{"n_layer": 15, "d_model": 128, "n_head": 2, "n_kv_head": 2, "head_dim": 64, "d_mlp": 320, "vocab_size": 32000, "activation": "squared_reglu", "norm": "rmsnorm", "norm_place": "pre", "norm_eps": 1e-06, "positions": "rope", "rope_base": 1020.0, "rope_fraction": 0.5, "qk_norm": true, "attn_scale": 0.215, "bias": "none", "tie_embeddings": false, "parallel_block": false, "extras": ["some layers without attention", "local attention windows", "shifted keys", "gated attention", "attention sinks", "value embeddings", "hashed n-gram embeddings", "an embedding shortcut", "learned residual scales", "skips across layers", "capped logits"], "init": "trunc", "init_std_qkv": 0.0317, "init_std_o": 0.0317, "init_std_up": 0.0317, "init_std_down": 0.0, "optimizer": "muon_variant", "lr": 0.0066, "lr_mult_o": 1.5, "lr_mult_down": 2.0, "beta1": 0.93, "lr_head": 0.00766, "warmup_steps": 23, "schedule": "wsd", "decay_fraction": 0.808, "decay_shape": "linear", "final_lr_fraction": 0.0, "batch_tokens": [8192, 16384, 24576], "seq_len": 2048, "doc_mask": true, "train_tokens": 204700000, "steps": 13348, "dataset": "wikipedia_en"}
Each number is 50 + 10 x the weight over its row's rms, rounded and kept within 0 to 99. Layers, rows and columns count from 0. The size before them is the row's rms in percent of the matrix's.

# up: layer 12 MLP up, 320x128, rms 0.189, rows 103-109, columns 64-127
# down: layer 12 MLP down (transposed), 320x128, rms 0.154, rows 103-109, columns 64-127
# gate: layer 12 MLP gate, 320x128, rms 0.173, rows 104-110, columns 64-127
up103 030:49 49 44 39 62 43 63 64 49 55 27 52 49 37 37 46 46 41 69 45 49 56 62 46 54 58 53 61 55 41 72 53 53 62 59 70 35 38 40 32 50 46 56 29 51 45 59 48 42 37 48 43 45 47 58 49 71 49 54 38 69 63 63 53
down103 027:44 45 46 44 78 61 50 42 59 57 39 60 45 56 40 60 35 37 55 46 31 35 38 44 50 46 51 51 41 43 53 38 45 53 57 39 49 34 57 70 41 47 50 59 57 48 36 51 46 68 56 59 44 50 56 45 32 54 52 69 59 49 44 36
gate104 090:32 43 45 52 42 49 34 63 54 58 54 49 56 47 41 53 57 54 31 54 57 51 66 47 49 42 43 64 46 51 58 47 50 43 51 52 49 48 46 50 49 53 47 66 64 52 50 55 54 68 67 36 49 45 46 67 43 64 46 49 54 48 54 67
up104 112:58 54 55 67 48 45 41 54 40 52 52 56 62 68 34 42 66 47 56 54 64 59 67 27 56 58 42 37 51 70 45 55 44 50 47 50 68 54 50 65 43 44 55 46 56 52 51 44 37 46 62 52 69 45 52 53 50 39 45 64 54 33 71 58
down104 082:40 58 57 59 38 41 28 53 65 47 48 45 50 46 56 29 58 51 62 46 67 71 63 58 64 75 42 57 57 53 49 49 44 50 60 65 46 65 37 64 48 62 56 57 59 34 62 30 63 46 45 48 53 52 47 51 53 57 43 63 53 54 42 58
gate105 098:55 57 52 46 45 39 55 46 40 53 60 55 55 52 42 32 60 46 24 50 52 51 41 41 41 64 29 65 33 58 47 52 71 52 41 47 52 31 50 63 53 60 50 50 59 54 53 52 57 50 51 43 59 44 76 49 64 49 70 60 51 63 38 62
up105 096:47 32 56 70 51 45 56 51 48 66 56 28 53 47 43 53 47 61 44 33 59 43 76 59 47 44 49 49 45 49 64 51 44 47 69 51 58 43 63 39 52 48 56 40 57 50 47 49 48 46 50 63 38 39 29 48 59 52 32 61 54 49 60 38
down105 097:45 61 43 63 37 35 59 45 69 53 62 45 51 48 55 47 53 45 50 40 58 36 57 43 54 38 57 54 41 59 42 53 51 35 42 41 64 58 60 54 32 42 55 69 67 55 32 56 40 57 45 59 69 53 47 48 53 56 50 66 28 63 53 38
gate106 101:59 31 38 60 53 57 49 55 46 57 52 50 66 43 58 48 62 46 34 38 48 58 52 51 60 50 61 43 43 52 54 73 47 55 64 61 47 39 44 51 40 53 47 50 36 48 45 48 48 52 51 54 50 45 60 40 35 73 61 51 55 60 76 49
up106 085:37 41 55 45 64 44 55 60 68 43 52 56 39 42 62 53 60 51 46 46 45 59 48 58 65 57 54 54 41 77 50 39 45 58 55 57 46 59 60 69 58 64 53 36 47 71 50 55 34 54 51 35 67 52 64 45 34 49 43 36 52 63 41 37
down106 100:47 40 51 52 92 53 56 58 41 43 54 56 45 74 59 15 39 41 46 49 54 53 60 43 54 48 49 42 62 54 49 46 58 59 60 40 54 47 53 46 37 63 51 64 46 45 59 56 52 46 51 65 45 52 41 52 32 49 48 44 56 54 53 44
gate107 099:68 42 44 67 39 50 59 53 33 71 57 39 57 35 54 47 62 29 56 66 46 49 49 68 41 47 45 43 64 57 59 52 48 38 55 49 52 48 57 53 56 52 49 55 49 48 76 57 44 57 54 44 50 59 51 45 70 56 59 34 76 62 45 47
up107 112:49 40 51 38 58 48 37 66 29 51 57 58 40 40 57 43 53 49 35 37 45 57 55 60 70 47 53 71 52 52 55 46 52 51 51 54 53 55 53 50 35 42 66 39 47 62 54 60 64 61 48 71 49 53 45 49 50 51 55 67 50 47 43 63
down107 117:59 58 52 54 62 46 41 62 47 51 45 40 41 34 60 29 53 48 51 37 55 58 42 63 55 38 44 62 38 40 54 46 28 48 49 46 47 60 46 29 51 68 48 48 48 56 53 52 48 33 46 40 57 52 52 33 46 49 50 45 48 41 61 40
gate108 111:45 41 34 42 47 68 41 27 58 40 44 41 56 42 56 46 58 62 61 52 56 51 50 36 68 44 48 56 34 62 47 52 50 53 46 36 41 59 41 68 42 65 39 51 57 56 56 50 43 38 59 54 60 73 30 45 55 48 62 40 67 58 49 52
up108 105:56 51 85 43 43 55 48 38 46 58 42 33 51 35 57 45 49 45 69 54 47 19 46 53 51 59 50 49 42 62 57 49 52 60 46 42 52 58 44 57 56 63 60 44 66 44 57 47 52 45 62 44 46 38 39 40 54 54 55 56 60 72 47 64
down108 102:54 53 50 43 51 57 50 59 56 47 69 48 54 50 49 23 41 44 56 38 44 72 59 45 53 65 68 58 61 58 42 55 57 61 56 52 60 55 44 56 46 51 55 37 50 59 62 35 66 53 24 58 54 49 50 38 26 59 51 26 75 61 26 43
gate109 093:44 46 57 59 41 34 42 61 48 40 43 42 61 54 47 46 33 64 43 60 41 43 53 51 46 61 55 65 68 62 44 57 43 48 34 44 61 59 31 70 44 51 45 66 65 32 52 44 39 30 55 66 44 68 50 54 72 52 57 48 30 57 58 48
up109 085:60 62 49 51 56 60 39 40 56 38 42 52 37 48 69 40 61 51 44 55 47 56 40 45 59 58 53 48 30 43 57 51 50 33 63 65 48 44 57 42 45 58 48 56 43 60 57 68 55 58 30 43 41 28 50 47 49 42 52 37 48 47 39 65
down109 084:59 52 45 47 57 57 45 59 35 51 61 41 52 41 64 61 52 37 46 37 52 44 35 48 41 32 48 31 55 48 54 71 34 37 51 40 39 39 53 54 46 58 65 37 64 58 25 45 54 60 32 29 53 55 48 47 36 51 60 45 50 49 63 46
gate110 097:68 68 29 61 41 47 46 51 40 55 36 48 43 48 53 53 50 52 53 55 50 48 58 48 46 51 72 55 48 47 41 65 52 64 49 33 63 54 52 54 62 69 44 42 67 60 66 61 44 54 48 51 41 46 56 50 42 55 56 47 59 59 56 47